config.toml
norm = "layernorm"
lr = 0.00323
lr_mult_up = 1.43
decay_shape = "linear"
Each number is 128 + 32 x the weight over its row's rms, rounded and kept within 0 to 255. Layers, rows and columns count from 0. The size above them is the row's rms in percent of the matrix's.

# layer 6 attention query, 96x64, rms 0.112, rows 93-95, columns 0-63
size [102 115  91]
[[124  99 154 146 110 117 127 127 113  95 103 120 172 110  78 114 143 126 124 138  97 149 119 124  68 107 115 165 140  85 167  86 126 134 129 129 174 129 145 155 100 189 135 133 206 164 202 158 153  76 110 150  86 145 143  73 125 100 159 140  29 132 148 122]
 [105 141  82 148  83 119 181 113 118  77 114 139 172 147 132 130 150 138  87  68  81 152 136 152 135 141 147  82 128 123 132 215  84 149 129 105 129 168  75  75 152 156 171 124 125 138 178 178 128 141 108 130  96 139 169 144 168 145 126 106  60 161  87 116]
 [117  65 139 185 118  83 137 149 130 124 142  82 139 190 133 146 104 137 114  98 156 123 213 127 177 134  62 152 126 145 155  94 130  78  68 129 110 171 106  71  97 112 107 146 145 153 176 124 117 186 129 106 134 161 131  87  97 150  90 111 134  91 148 152]]
# layer 6 attention key, 96x64, rms 0.112, rows 93-95, columns 0-63
size [107 113  91]
[[129  69 165 119 187 158 111 146 169  77  63 126 179 123 118 129 129  79 118 119 119 124  94 129  85 123 151 160 137  93 139 105  93 134 160 157 204 145  87 119 115 190 155  85 188 141 164 183 137 110 115 137 134  94 128  92  95  99  86 146  90 122 155 127]
 [152 137 131 120  94 138 179  93  52  95 103 150 183 101 155 130 155 144 105 104  97 134  84 122 104 129 149 156 134 123  85 180 131 137 142 102 128 180  98  41 103 105 179 125 142 135 197 171 145 138  84 121 128 142 161 169 152 119 115 107  91 128  64  97]
 [127  76  97 201 131 151 112 121 109 182 111 104 159 152 123 106 137 123 172 115 183  90 170 102 162 147  66 162 168 118 156 150  96 162 120 118  91 136 128 160 120  65 133 146  93 139 139 181 122 187 146 121 142 134  85  72 117 166  81 112 109  91 113  78]]
# layer 6 attention value, 96x64, rms 0.153, rows 64-95, columns 0-63
size [112 103 105 102 115 126 112 106 118 107 117 108  96 105 108 118 103 104 101 112 111 106 113 101 113  98 101 109 114 123 113 121]
[[122  76  71 138  92 132 129  77 134  99  90 146 138 209 154 122 134 153 118 134 147  77 125 142 113 128 147 150  74 111 111 184 117 154 156 104 126 142 168  75 128 187  86 154  87 150 114 179 188 161  97 107 105 100 113 119 138 148 135  94 150 112 128 205]
 [147 112 141 125 112 138 130  84 149 134 148 145 166 182 187  93 148  82  58 131 154 123 162 164 119 164 113 139 142 152  99 105 127 109 119 113 105  73 151 116 162 175 139  61 142 157 120 151 101 117 151 164 167 113 179 142 152 153 138 153  87  44  82  72]
 [152 130 151 157 139 133 133 128 131 147  57 119 142  87 137 127  82 142 103 170  35 165 108 149 116 121 128 168 138 165  63 112  91 140 162  98 179  81 134 179 103 175 113 136 136 109 114 155 172 109 127 122 167 195 127 115 138 135 121 162  90  51 133 127]
 [ 88  93 144 100 111 113 105 125  86 118 181 114 171 104 161 185 125  93 145  78 143  91 131 109 147 102  71 167 140 113 156 135 116 144 156  98 187 149 121 127 143 163 197  98 113  94 105 162 126 214 147 106 170  67 132 116  93 130 123  71 154 117 104 132]
 [221 117 113 128 130 126  72 108 105 115 118 172 123  93  97  70 157  92  83 106 107 128 124 119 144 160  63 153 104 107 154 141 132 153  94  88  75 195 187 143 122 199 134 132 120 113  86 129 118 151 137 159 104 140 139 128 134 140 110 156 120 111 163 194]
 [121 111 186 153 130 147 118 220 122 124 132  90 150 186 116 134 163 159 137 113 116  23  56  92 116 123 129  83 103 112 128 144 154 140  79 123 127 122 117 155 101 118 156 138  74 126 150 100 134 147 110 124 156 164 118  85 129 168 165 148 105 184 119  89]
 [125 111 122 150  69 102 161 144 163  55 152 128 150  65 151 152 140 107 211 148 109 101 103  91 143 103  88 130 105 199 127 169 125 132 110 134  96 121 145 173 120 105  96 120 119 151 112 143 131 107 146  92 110 215 162 137 134  90 160 137 160  71 127 160]
 [142 106  92 213 160  89 144 146 175 127 109  93 127 146 168 155 121 110  88 103 135 109 107 147  99  94  93  96 156  67 157 118 136 143 133 163 167 144 187 105 121 123  97 134 157 101 112  79 147  84 174 179 161 154 176 167  80 114 128 151 115 123  60 101]
 [132 111 139 156  77  47  90  99 110 150 102 165 206 181 107 158  94 186 158 125  58  91 204 154 147 167  94  96 163 116 115 120 132 170 119 141 144 122 125 122 120  52 131 145 119 144 112 147  95  96 132 118 144 102 137 107 138 141 103 144 122 153 142 157]
 [108 220 105  97 101 108 153 110 159 126 105 137 126 161 158 127 118  85  74 146 133 180 123  82 148 157 107 120 119 137 156 142  93  64 161 110  75  52 125 117 108 115 118 180 120 144 119 111 142 103 187 117 170 146 162 163  81 134 104 137 149 186 138 162]
 [132 184 142 213 121 124 134 140 154 143 102  62 160 161 106 130  44 165 165 110 114 176 147  96 127 130  90 130 125 136 120 117 126 190 162 136 114 145 159 100 161 152 110 100  74 121 115 146  92 102 149 126  78 133  95 115  61 154 144 117 152  83  81 151]
 [157 174 149 100  99 120 125  50 166  94 124 104  57 111 178 153  93 155 163  84 108 117  90 117 145 156 159  81 128 120 133 155  96 117 122 139 129 206 133 109 106  90 141  98  96 170 122 144 159 142 147 128 121 117 163  97 180 218 160 113 141 110 118 142]
 [142 176 157 125 132 119 143  88  68 150  59 152 124 108 139 160 140 178 131 128 141  98 147 108 136  77 173 143 133 113 150 122 120 194 173 142 105  96 175 113  52  84  87  89 179 130 123 143 120 102 179 160 102  79 108 130 150 108 121 138 164 163  99  77]
 [114  98 143 141 101 138 143 157 163 164 139 128 130 112 100 118 119 122  88 213 155  80  91 162 133 150 121 177 122 158  91  82 103 115 140 174 155 107 166 163 147  83  79 125  83 140 108  83  82 190 186  74  90  84 132 115 157 177 151 109 117 127 132 120]
 [123 110 207 141 106 159 169 116 100 135 102 122 123 142 165 144 176 115 119 104 121 149  79 135 134 142 162 171 150 180 164 135 165  65  87 138 149 171 159  68 159 106 131 148 123 113  79  89  79 129 120  98  93 145 164 181  85 116 108  70 102 133 180 136]
 [ 91 131 124 112 149 168 131 151 106 147  62 137 142 140 133 114 112  88 117 155  99 138  92 112  85 129 105 127 133  70  67  97 124  92 148 183  91 179 142  87 109 113 127  82 114 151 127 115 109 181 121 164  91 165 151 125 190 123 194 157 163 205 160 154]
 [ 82 130  91 173 116 167 130 127 115 110 108 103 119 132 130 149 189 154  95 146 162 111 164 104 153 149 112 136 136  88 167 118  95 109 115 161 141 188  34 128 107 119 165 135  80 185 117 155  88 161 122 111 164  45 137 125 139 125 135 167  90  67 153 139]
 [101  98 112 144 178 164 126  92 114 133 146 113 130 152 114 150  98 136  93 103  80 137 141  93 132 124 143 170 128 157  96 176 162 186 115 135 138 174 109 141 144  83  40  75  96  92 133  67 196 167 123 105 155 113 112 112 105 139 157 194 132 113 182 123]
 [111  84 102 147 101 106 102  95 135 179 109 103  93 124 166 129  86 126 121  88 119  82 124  28 101 122 182 185  80 133 142 139  87 164 103 140 117 108 163 140 124 138 169 106 189 129 140  99 126 126 115 109 180 155 114 152 209 111 145 152 124 171 114 153]
 [216 114 121 121 154 107 129 148 158 150 150 149 106 101 138  45 113 143 131  82  98  89 137 114 140 185 151 133  94 121  87  97 120 144 145 168 174  60 104 124 138 128 142 165 102 114 118 171 125 146 145 129  95 118 122 132 139  46 145  95 142 218 125 110]
 [122 116 158 196 145 109 146 156 106  76 126 147 159  75 151 103 108 154 103 123  83 122 117 145  58 175 124 144 118 134 132 231 124 117  93  89 126 133 130  92 114 118 121 157 200 156 129 139 116 187 140 135 136 108 131 120 124 100  80 138 155 201  93  98]
 [157 186 113 153  94 127 165  95 133 141  83  74 219 116 186  98 131 128 109 131 155 154 128 149 184 150 131 105 113 142 125 178 110 137 130 113 165 175 137 130  97 128  87  75 120  57 164  89 100  93 107 115 125  78 125 101 114  99 180 121 112 159 162 112]
 [116 127 135 103  91 104 166 126 178 172 130 157 142 157  81  75 150  97  98 106 162 104 117 149 112  92 181  96 113 113 135 139  93 179  88  46  92 129 137 145 182 103 160  64 107 142  79 166 124 121 138  97 141 195 139 192 124 106 133 151 150 144 136 136]
 [164 163  86 124 157 112 113  47 133 179 138 177 149 130  82 187 167  92 147 111 164 116  77 124  98 108 185 127 154 171 130 145 125 194 115 131 124 111  91 131  97  96 120 135 150  74 151 168 111 100 170 110 145 124 140 112 129 118 123  35 146 146 120 132]
 [ 73 125 145 123 141  93 116  75 117 180 161 143  83  88 146  82 128 142 170 153 115 139 121 193  87 128 130 191 149 163 168 161 121  63 136 135 131  96 159 177 122  95  60  99 100 110 130 175 147 132 113 137 132 124 104 125 152 101 145 120  56 188 121 123]
 [208 107 118 107 178 104 119 120  54  92 113 117 100 161 122  87  97  71 171 160 189 144 107 118 171 145  94 106 168 119 123 146 146 129 116 155 153 168 129 133  97  94 157 123 133 160 184 106 144 131  95  92 143 128 200 146 132  90 144 145  95 126  85  81]
 [ 98  52 127 105 149 166 157 112 170  50 135 166 182 144 117 101 105  91 143  88 139 142 158 127 107  87  98 187 142 107 154 106 133 155 173 130 122 121 111 105 119  85 125 158 135 129 179 105 193 156 112 153 123 172  90 118 192 150 102  73 163 134 132 124]
 [160 148 160 134  85  90 134 113 168 175 148 102  52 170 146  61 150 150 101 120 126 169 124 113 104 109 101 138 166 128  85 123 113 133 126 137 164 202  85  91  81 103 131 163 118  94 151 133  49 161 151 168 147 164 103  92 168 107 104 162 125 138 109 137]
 [137 166 129 145  62 152 177  99 149 111 183  86 142 154  73 131 100 123  81 167  83 130 121 167 148 173 144 126 134  99  96 114 121 140  95 130 115 139 183 134  86 113 142 125 178 154 134 117 161 145 122 114 161  58  54 122 126 137 152 109 150  78 174  65]
 [ 88 158 146 160 145 112 172  43  90  58 114 118 100 120 118 130 209 166 111 139  93 157 168 109  92 172 119 123 107 113 137  83 159 116 182 122 178 138 167 146 117 141 131 129 125  83  93 104 123 133  90 117 137 162 108 153 148 175 183  87 150  99 128 101]
 [164 129 106 114 144 116 136  53 171 133 109 142  91 142 119 142 160  85 160 128 136  74 112 111 153 148 178 124 167 147 169  84  96 117 138 100 120 108  96 120 139 158 111 135 124 141 109 129  84 177  75 175 161 177 137 111  80  29 159 165 159 128 130  75]
 [170 151 110 138 136 112 148 113 173 127 110 114 133 105 104 104 138 141 162  92 182 120 178  69 118 191 104 161 197 160  89 126 119  75 144 152 118 140 149 122 124 116 101 146 127 143  91 128 152  86  56  85 125 159 170 120 112 152  86 142 184 144 180  61]]
# layer 6 attention output (transposed), 96x64, rms 0.191, rows 64-95, columns 0-63
size [ 99 100 109  90 108 103 111 107 101 104 108  99  87 106  92 111  95  92  90 100 103 100 102  96 103  98  92 104 108 113 110 113]
[[119 152 167 153 161 119 168 159 105 153 127  62 109 104  96 147  98 135 165 152 105 146 163 132 117 102  84  97 136 142 139 101  87  91 131 170 116  87 120 165 137  76 183 141 128  90 187  95  70 135 183 183  99 165 160  91 150 114  88 176 126 119 126  77]
 [120 136  95 130 152 128 139 160  98 172  93 134  90 123 112 170 112 166 215  80  96 132 111  94 115 113 157 141 130 117 144 247  98 157 142 115  96 181 112 164  93 126 123 159 119 134  46 104 117 117  83 105  99 138 144 111 136 109 121 102 144 164 156 143]
 [ 95 174  77  97 108 142  90 127 139 104 168 150 119 190  89 145 145 102 158  94 205  93 102 113 104 122 137  98 123 129 181 153 181 102 109 145 117 173  52  97 158  98 161 115 142 149  92 122 127 164 155 134  92  81 131 133 131 101 143 110 170 201 132 135]
 [176 159 105 160 119 150 141 126 133 139  91 150 113 125  87 101 164 169 118 156 158 141  68 154 139 159 175 120  97 128  75 137  98  53 138 162  80  81 160 119 154 109  70 179 138 127 112  79 132  99  95 145  93 164  97 175 155 111 141 200  92 125 129 141]
 [ 18 100 116 144 125 123 142 138 158 152 122 103 116 162 156 195 131 112 148 170 131 166 118  96 121 112 162 112 148 118  97 160 103 113 140 157 220  70 118 110 181  56 133 146 103 162 163 130 116  90 126 135 137 124 108  75 163 134 110 109 141 143  99 107]
 [125 171 107 130 138 129 101  69 114 115 154 168  95  59 196 125  78 101 113 167 170 176 195 193 108 121  89 143 150 148 136  51  68 138 164 117 162 131 137  69 122 145 111 107 163 148 121 122 104  94 151 140 111  98 118 119 146 110 137 113 139 146 162 140]
 [140 114  93 115 158 131  95 122  92 181 105 121  97 192 122 113 127 145  95  87 142 137 166 193  92 115 131 124 138  52 152 151  90  80 176 203 117 109 164 159 154 142 202 147 122 109 130 118 125 177 134 169 134  84  99 119 106 167 106 112 105 131  96  94]
 [128 154 130  52  93 154 118 136  96 139 108 153 122 114 120 125 168 109 189 151 110 144 186 147 116 143 137 123 147 186 115 172 111 122 113 133  46  98  73 156 149 112 151 130  95 106 138 139 111 202 104  62 101  94  75 107 126 158 127 145 158 119 155 192]
 [129 146 104  96 152 153 189 151 164  89 119 115  77  85 116 106 154 104 111 150 155 115  91  90  65  86 168 164  73 136 162 117 128  99 131 149 110 134 177 178 146 235 114 106  93 126 142  82 154 159 148 179 139 113  92 129 128 101 142 136 115 110 114 151]
 [144  56 144 140 190 121 163 110  82 164 151 139 138 116 116 141 126 144 173 109 123  83 111 167 138  89 123 141 168 117 125 117 144 142  85 133 150 192 138 134 151 121 168 111 143 102 173 166 114 165  66 103  96 115  35  95 152 125 143 135 135  43 122 108]
 [108 119  94  93 111 112 155  90 121  85 133 231 113 107 106 148 177 115 113 121 133  73 115 194 108 114 111 116 100 127 102 165  90  68  89 138 148  98  67 131 133 145 148 133 176 120 162 102 162 175 152 118 198 106 163 123 164 114 128 167 111 139 155 144]
 [ 56 139 124 152 164 120  95 184  93 152 158 153 190 126  66 111 114 156  98 169 144 130 131 134 114 113  97 121 151 135 152  55 157 151 121 162 163  85 118 114 112 164 130 171 164  99 172 101 181 150 114 104 100 123 124 119  95  53  98 114  95 161 170 121]
 [156 127 151 133 123 154  74 156 179  92 177  79 117 127 119 131 147 121 144 156 112 132  84 150  95 184  63  97 115 109 123 102 184  76 119 110 167 163 105 100 163 200 120 161  79 114 135 123 127 147 114  46 164 138 172 122 118 114 124 138  80 121 169 148]
 [112 176 143 146 131 147 104  98 112  46 113 121 104 172 143 149 123 177 169  53 112 142 189 112  73 109 103  97  96 132 141 176 133 165 139 109 124 166  87 105 124 159 160 112 188 125 117 138 213 110  92 156 131 140 146 109 119  79 144 151 124 101  93 137]
 [125 155  78 118 165 106 109 160 143 149 117 115 140 132 106  71  47 175 158 123 131 106 157 118 125 119  82 107 155 105 110  96 109 186 144 157  78  67  90 173 100 151 133  95 153 192 127 178 149 125 114  96 157 132 139 113 148 165 152 193 134 154  75 103]
 [137 155 112 148  98  78  82 137 144 117 173 101 102 121 186 148 109 140 103 104 140  99 143 151 190 110 123 110 153 190 200 141  98 166 115 125 166  94 173 166 121 139 142 152 145 137 148 149 125 102 107  81 151 121 154  88  92 125  23 107 118  84  96 116]
 [170 124 138 148 163 103  67 136 132  86 149 151 113 121 141 146 106 107 151 131 101 122  86 127  69 104 131 139 101 172  92 159 140 144 147  97 129  55 236 140 112 136  88 133 160  98 126 100 181 135 134 136  87 183 116 144 183 111 140  92 151 176  85 129]
 [129 175 140 116  74  99 148 173 136 105 148 179 139  98 138  76 157 141 218 158 148  77 117 162 122 120 107  97 138 146 151  90 115  99 133 120 131  83 104  80 126 133 187 162 186 150 155 172  55 107 159 116 115 124 103 152  96 133 143 117 104 142  75 102]
 [126 165 125 123 154 143 127 163  94 111 133 125 138 175 111 146 168 147 106 175 136 138 128 207 142 137  61  91 149 174 147 149 109 105 133 168 140 177  89 121 109 114  93 133  34 138 163 127 119 127 131 137  61 119 110 121  70 195 119 105  91  82 139  95]
 [ 62 147 146  94  97 148 122 123 169 121 113  90 159 125 101 181 130  46 138 155 160 197 128 126 126  73 115 123 149 109 164 138 182 118 129 136  88 173 165 130 102 140 108  60 167 120 130 118 162 106 110 129 185 113 144 165  78 180 105 133 131  83 140 105]
 [161 142  83  91 124 118 122 113 176 160 135 104  84 177  93 175 138 133 139 154 156 155 148 130 207  64 127  98 143  95 122  36 158 139 179 139 119  75 102 154 122 155 137  85  74 132 145  99 123 102 185 103 117 134 109 119 118 150 155 102 101 121 153 170]
 [100 115 161  82 120 148  84 182 123 146 190 200  88 144  54 133 140  95 180 133  96  92  94 109  61 135 109 120 135 105 164  79 113  95 116 156 117 104 124 136 136 134 138 178 168 166 100 129 145 151 129 114 174 125 131 197 114 123  79 148 137  99 144 156]
 [103 109 103 150 185 160 181 102  80 184 103  83  78 106 193 139 102 159 156 111 110 160 112 133 136 136  57 141 145 147 158 151 150  73 150 180 120 124  69 115 101 158 113 151 176 160 114 139 103 149  90 130 131 109 149  73 102 187 119 109 120 134 105 107]
 [140  95 117 104 118 168 147 200 117  97 153 176  89 112 172 101 135 111 116 150  88 180 153 105 172 161 108 130 132  89 145 100 161  65 114 117  66 161 146 101 208 135  99 131 112 137  89 148 124  93  77 151 155 126 133 116 125 104 140 188 106 122 180  85]
 [203 108 129 112 138 146 183 169 150  70 128 104 172 142 124 161 145 135  96 117 147 142 116  77 139 118 122 110 115  72  86 121 139 213 179 132 112 151  99  68 138 151 179 153 169 103 151  70 127 131  98 158 119 126  88 142 113 161  80 118 138  72 131 121]
 [ 95 136 179  85  92 145 101 123 185 176 165 114 186  98 151 148 173 166  65 141 115 116 156 121  77 118 141 150  92 135 153 116 164 148 105 128 105  97 139 182 124 153  92 159 113 128  39 119 102 109 114 162 103 115  65 140 118 149 105 109 184 140 126 158]
 [147 165 153 156 100 105 100 138 100 189 126  78  89 112 120 165 164 169 123 193 174 133  99  92 117 158 182 103 138 142 112 111 171  77 107  76  97 116 159 121 120 136 145 129 136 119 104  99 106 112 114 126 116  81 190 145  50 122 176 170 147 134  81 162]
 [133 120 124  90 177 159 122 167 113  62 126 171 171 103 113 187  97  91 157 150 113 123 104 113 134 139 149  67 100 156 159 123 152 105 123 115 106  99 137 186  93 144 137 103 132 148 116 103 231 128  98  68 127  67 173 158 100 114 127  96 149 140 155 150]
 [128 117 125 123 157 133  82 151  87 101  71 209  97 116 127 116 110 143 191  59 129 139 172  56 126 119 130 124  96 170 170  97 136 117 170 124 129 131  93 174 182 119  58 153 129  86 137 165 105 114 154 109 139 180 158 130 121 109 159 118 109 125  97 162]
 [168 104 101 121  75 132  63 183 130 155 142 166 148 123 114 114  60 117 143 107 171  97  82 148 104 122 107 127 159 126 115 150 115 148 134 128  76 132 104 117 159 120  99 143 145 133 187 151 156 108 201 121 138 113 161  62  97  71 137 148 129 142 113 218]
 [158 105 120 113 130 111 162 156  95 143 146 128 150 117 188 116 127 122  63 128 101 189 164 106 125 110  96 169 108 129  75 173 172 140 125 149 104 166 146 169 132  88 141 123 112 126 145 153 117  88 153 120 105  69 113 130 196 205  50  80  94 113 122 122]
 [ 99 143 129  66 158 137 112 133  72 161 161 168 158 112 154 131 111 119  66 162 111 131  34 158 151  87 173 101  87 112  97 157 166 174 104 110 143 158 112 123 120 162 179 108 167 136 141 177 105 128 137 165 146 115  95 151 139 149 142 115  71  95  80 103]]
# layer 6 MLP up, 512x64, rms 0.284, rows 0-17, columns 0-63
size [104 107  84 107 108  99 113 103  97 106  92  93 106 103  93 101  92 107]
[[189 159 153 114 161 123 138  91  85 143 139 122 133 111  75  94 104 152 130  73 112 125 108 131  99 108  85 216  83 136 110  99 135 136  90 138 123  76  95 154 118 175 168 128 101 190  95 148 114 133  94 133 103 124 182  88 131  70 146  85 146 130  82  90]
 [136 147 135 107 113 100 163 119 132 135 118 132 129 138 108  96 131  92 144 143 110 143 204 148 138 170 168 204 174 121 143 126 156  84 102 157 172 129 106 131  68 152  68 173  99 190  88  86 127 146 198 154  74 146 117 156  93  94 142 120  80 126 108 153]
 [118 163 183  87 124 106 111 134 127 149 134  70 157  91 172  95 148 163 137 111 191 104 155  95  82 124 200 135 109 114  91 137 100 141 166 174 198  94 161 160 169 129 111 135 166 114  69 169 127 138 131 110  99  58 141 124 119 136 115 130 114 176  96 138]
 [102  99 153  82  76  78 106 128 139 107 134  99 131 146  89 128 112 188 110  90 134  69  94 124  79 106  67 161 122 118 126  77 134 112 124 126 126 112  79 121 108  53 163 167  81  59 105 120 149 117 132 146 139 130 122 108  65 148  92 119  84 152 160  87]
 [171 165 127 207 142  95 101  67 118 158 138 180 156 138 168 112 193 173 136 156 123 117 146 121  94 146 103 135 108 104 118 117 136  85 147 151 146 135 159 155 159 175 134 177 142  96 149  93 155 102 113  30 177 160 118 167 110  96 131 129 100 146 115 150]
 [146 156 129  96 100  94 123 150 181 133 236 100 148 144 141 102 166 126 127 132 155 117  80 131 116 144 114 154 152 195 225 143  97 110 148 131 173 123  81 174 103 162  87 155 140 102 137 118 142 143 163 152 154 149 120 136 129 207 123 124 111 119 135 144]
 [ 95 135 105 136  98  83 131  89 112  61 154 128  95  66 167 127 132 130  91 148 143  92 106 166 160 135  74 134 141  81 122 174 142 100 152 108  92 171 149  92 115 116 140 143  74 105 129 100  92 163 121  98  64  97  97 114  48 136 104 170 106 174 147 154]
 [ 98 147 107  97 185  41 123 106 154 171 169 111 127 111 110  68 130 137  95 112 157 105 136 106  76 143 130 163 129  89  74 175 141  74 170 124 141  96  68 144  52 146 140 111 146 149 171 128 105 102  96 112  70 135 123 112 140 155 152 112 118 128 139  90]
 [ 96 117 100 116 142 133 147 160 181 151 134 111 169 155 108  98  85 135 142  88 141  86 147 128  64  89  48  89 127 188  91 180  72 102 111 142 164 149 176 109  94  92 124  71  84 115  56 111 131 151 142 142 154 169 135 138 131 117 159 139 121 135 120 154]
 [109  92  86  94  78  70  83  98 133 148 127 180 170 196 102  91 123  66 176 132 115 129 127 120 104 151 121 149 100 140 126 177 170 192  83 120 123 130 164 146  97 140 147 101 138 169 114 101 106 113 151  93  85 152 154 122 168 141 118 142  55 163 142 146]
 [103 137 134 142  22  77 135 125 100 107 160  79 104 128  75  85  90 105 166 121 158 156 171  95 107 110 116 127 172 139 164 114  90 140 113 174 126 114 170 120 138 162  92  73  92 128 125 122 152 102 148  92 107 128  88  99 102 141 170  71  89 164 139 104]
 [110 190 113 172 132  60 117 121 107 185 146 168 133  94 168 149 158 131 115 157 100 145  64  98 147  95 173 152  59 103 138 115 187 132 175 158 124  93 106 114 154  60 126 101 139 108 153  99 137 123  97 132  96 109 160 162 131 109 184 119  92 122 104  98]
 [125 157 110  66  87 134 141 121 219 130 145 157 122 145 119 162  82 130 144 146 115  93  86 128  68  67 138 175 161 133  70 121 162 154  94 162 143  71 114 147  89 127 111 129  92 174 134 117 141 155 125 141  68 150 166 123 102 149 122 103  88  88 145  82]
 [113 112 146 127 132 116 129 155 190 120 129 107 198 147  87 139 118 144 166 140 158  98 143 171 137 159 140 111 124 119 137  89 110 122 209 123  99 119 121 149 101  61  33  37 131 136 163 135 138 201 109 145 116 120 171 111 144 133 110 121 167 117 143 116]
 [175  89  92  96 139  92 123  95 134 157 149 189 116 113 131 127  26  56 125 146 126 126 122 127 102 135 124 119  67 139 140 183  84 161  81 124 158 101 138 120 166 156 118 128 101 110  85  43  89 128 129 145 142  71 156 129 120 161 133 113 128 109 130 103]
 [ 58 117  82 153 173  82 182 112 151 126 158 130  87 140 165 124  96 135 192 131 106  82  81  98 104 128  99  91 146  71  86 124 130 114 134 125  82 173 155 111 108 120 136 129 119 102 108 128 155 147 146 142 160 128  54  75 152  84  98 146  64 100 143 123]
 [142 135  83 131 119 122 251 130 139 175 143 143 144 119 164 118 180 152 163 124 102 119 119 151 100 119 123 187 155 158 142  89 108  83 118  71 118 168 136 135  70  98 141 126 166 165 121  89 139 132 126  57 155 141 164  77 104 119  97 116 124 128 151  94]
 [ 70 140  87 141 159  91 158 122 142 124 140 140 109  82  98 121 120 160 173 163 131  96  94 125 153 139  56 101  71 102 113 138 149 151 156  91 117 130 156 123  82 101 107  83 148 135 109 100 129 143  66  83 180 171 137 105 131 203  78 146  88 112 177 152]]
# layer 6 MLP down (transposed), 512x64, rms 0.309, rows 0-16, columns 0-63
size [113 115  86  95 116  93 116 114  87 118  87  91 109 102  95 122  85]
[[135 136 121 138  98 221 151 128 123 141 106 177 199  97  98 126 123 105  94 141 143 135 154 147 128 138 101  72 132 148 137 114 122  75 193  70  96 175  63 132 165 118 144 121 114 127  79 105 174 121 179 138 101 163 111 157 130 134 141  68 105  93 155 135]
 [150  78 107  56 152  62 168 123 106 133  94 113 156  99 130 154 168 140 104 128 162 115 152 119 119 136  96 160 193 127 114 177 140 106  74 126 136 126 101 138 144 141 165 142 162 111  62 141 152 102 102 171 183 143 152  89  79 128 118 138 186 174  72 121]
 [109 133 108 163 129 128 148 126 161  93 163 134 128 119  97 143 154 123  85  57 125 142 152 115 141 148  65 151  71  58 121  98 155 134 132 179  76 135 148 113 169  90  71 168 128 171 181 117 159  93 118 143  99 168  96 117 132 131 187  66 133  96 167 119]
 [101 154 101 136 154 149 130 121  90 177 147 134 129  97 122 136 150  41 104 155 110 110 134 137 187 105 144 156 121 186 127  94 222 153 150  74  95 151 147 130 155 107 101  98 153 158 159 168 146  69 171  97 156 180 109  97 109  90 122 114 148 130  90 125]
 [119 168 114 148 123 126 171 136 135  98 150  54 124 145  97  74 116  95 113 176 151 128  69 125 164  87 182 186 105 145 147 142  94 158 120 113 136 161  95 145 124 120 163 119  87 169  95 118 127 104 144 117 130 147  88 121 131 221 188 144 135  85  72 146]
 [134  87 113 158 120 129 134 137 231 111 148 136  99 124 123 116 120 119 177 114  99 153 147 131 140 125 116  78 136 115  82 108  45 125  98  90 128 125 163 120 139  87  77 134 152 178 148 105 134 142 167 103 127 151  90 117 186 151 117 218 126 173 153  87]
 [188  97 141 169 122 135  87 135 152  88 161 148 122 136 121 172 145 116 164 127 115 113 124 184 170 158 132  72 170  41 131 114 140 131 119 131 121  78 123 101 133 168  72 142 137 124  96 103 105 130 105  62  84 110 149 138 169  80 118 130 176 131 206 123]
 [100 140 129 119  67 134 180  78 185 145 137  88 137 112 169  87 114  79 166 152 175 130  95 109 167 127 150 161 126 160 142 152 142  83 152 107 132 117 162 147  69 133 125 134 145 211  82 100  78 119 105 101  94 181  99 123  79 128 120 131 180 156 142 116]
 [101 137 138 134 142  89 107  93 144  98 128 130 171  88 114 117 111  70  75 111 176 135 122 172 113 108  91  34 136 154 157 149 113 198 115 142 153 152 161  56 162 102 147 137 183 150  92 150 115 166  93 140 195 129 133 138 106 105 150  82 117 115 142 117]
 [159 113 117  87  97  94 104  76 145 121 136 145 159 186 129 146  71  53  79 154 111 217 150 137 136  99 109 168 146 138 152 134 130 120 178 166 141 123 112  96 114 128 104 148 140 121 141 155  98 120 142 131 138 126 113 176  71 174 125 104 126 197  58 118]
 [150  97 113 135 138 147 148 134 124  90 144 158 159 120 113 169 124  82 102 147 113 144  71 165  78 111 188  64  74 104 118 174 212  81 130 112 181 121  86 116 148  76 169 155 135 153  62  85 121 139 122 138 107 123 169 146 160 121 113 135 140 118 118 169]
 [111 120 105 154 160 169 102  56 123 116 110 195 103 141  72 107  68 148 189 145 122 126 134 102 138 176 100 113 139 108 171 147  67 150 143 134 126  82 135 121 174 163 112  82  91 126 118 211 140  60 124 164 155 138 116 131 171 115 125 144 143 117 155 134]
 [157 130 167 136  96 153  92 144 137 152 129  96  82 113 165 118 179 159 112 120 106 117 159 147 194 153 108 157 164  85 128 119 130  85 112 143 132 147 146  94  92 109  74 128 175  96 108  83 165 126 110 141 141  92 170 126 106 105 229 166 129  78  67  98]
 [162  93 101  92 169 114 101 137 169 110  24 199 111 135 185 103 178 163 131 168 142  84 136  83 146 151  98 125 154  88 142 158 139 113 134 170  89 132 135 166 132 118 145 119 134  58 107 116 143 106 124 162 137 124  91 139  71  82 153 128 135 148 139 107]
 [116 157 111 162 169 168 165  84 124  71  75  53 164 175  93 136 140 143 197 146  98 142 164 141 149 122  86 136 137 121 184  91 121 139 160 146 116 149 134 185 107  85 100 106 104 151 130 155 144 137 147 197 132 109  96 115 106  55 132 107 136 104 145 121]
 [ 66 129 139  85 181 106 124 106 100 151 126 187 147 155 108 110 107 122 169 122 118 121 191 114 174 102 201 122 113 151 116 157 141 181 104 138  79 138 106 127 117  81 106 149 186 155 151 171 103  72 114 105 144  97 145 109 205 108 120 128  84 142 127  90]
 [ 96 114 152 139 122 115   0 141  98 118 129 137 105 137 106  92 116 128  93 125 115 115 177 123 128 123 155  75  75 152 149  98 146 142 149 148 172 101 143 161 210 111 121 140 124 135 157 160 101 165 141 141 149 122 136 147 186 158 183 127 120  94  86 153]]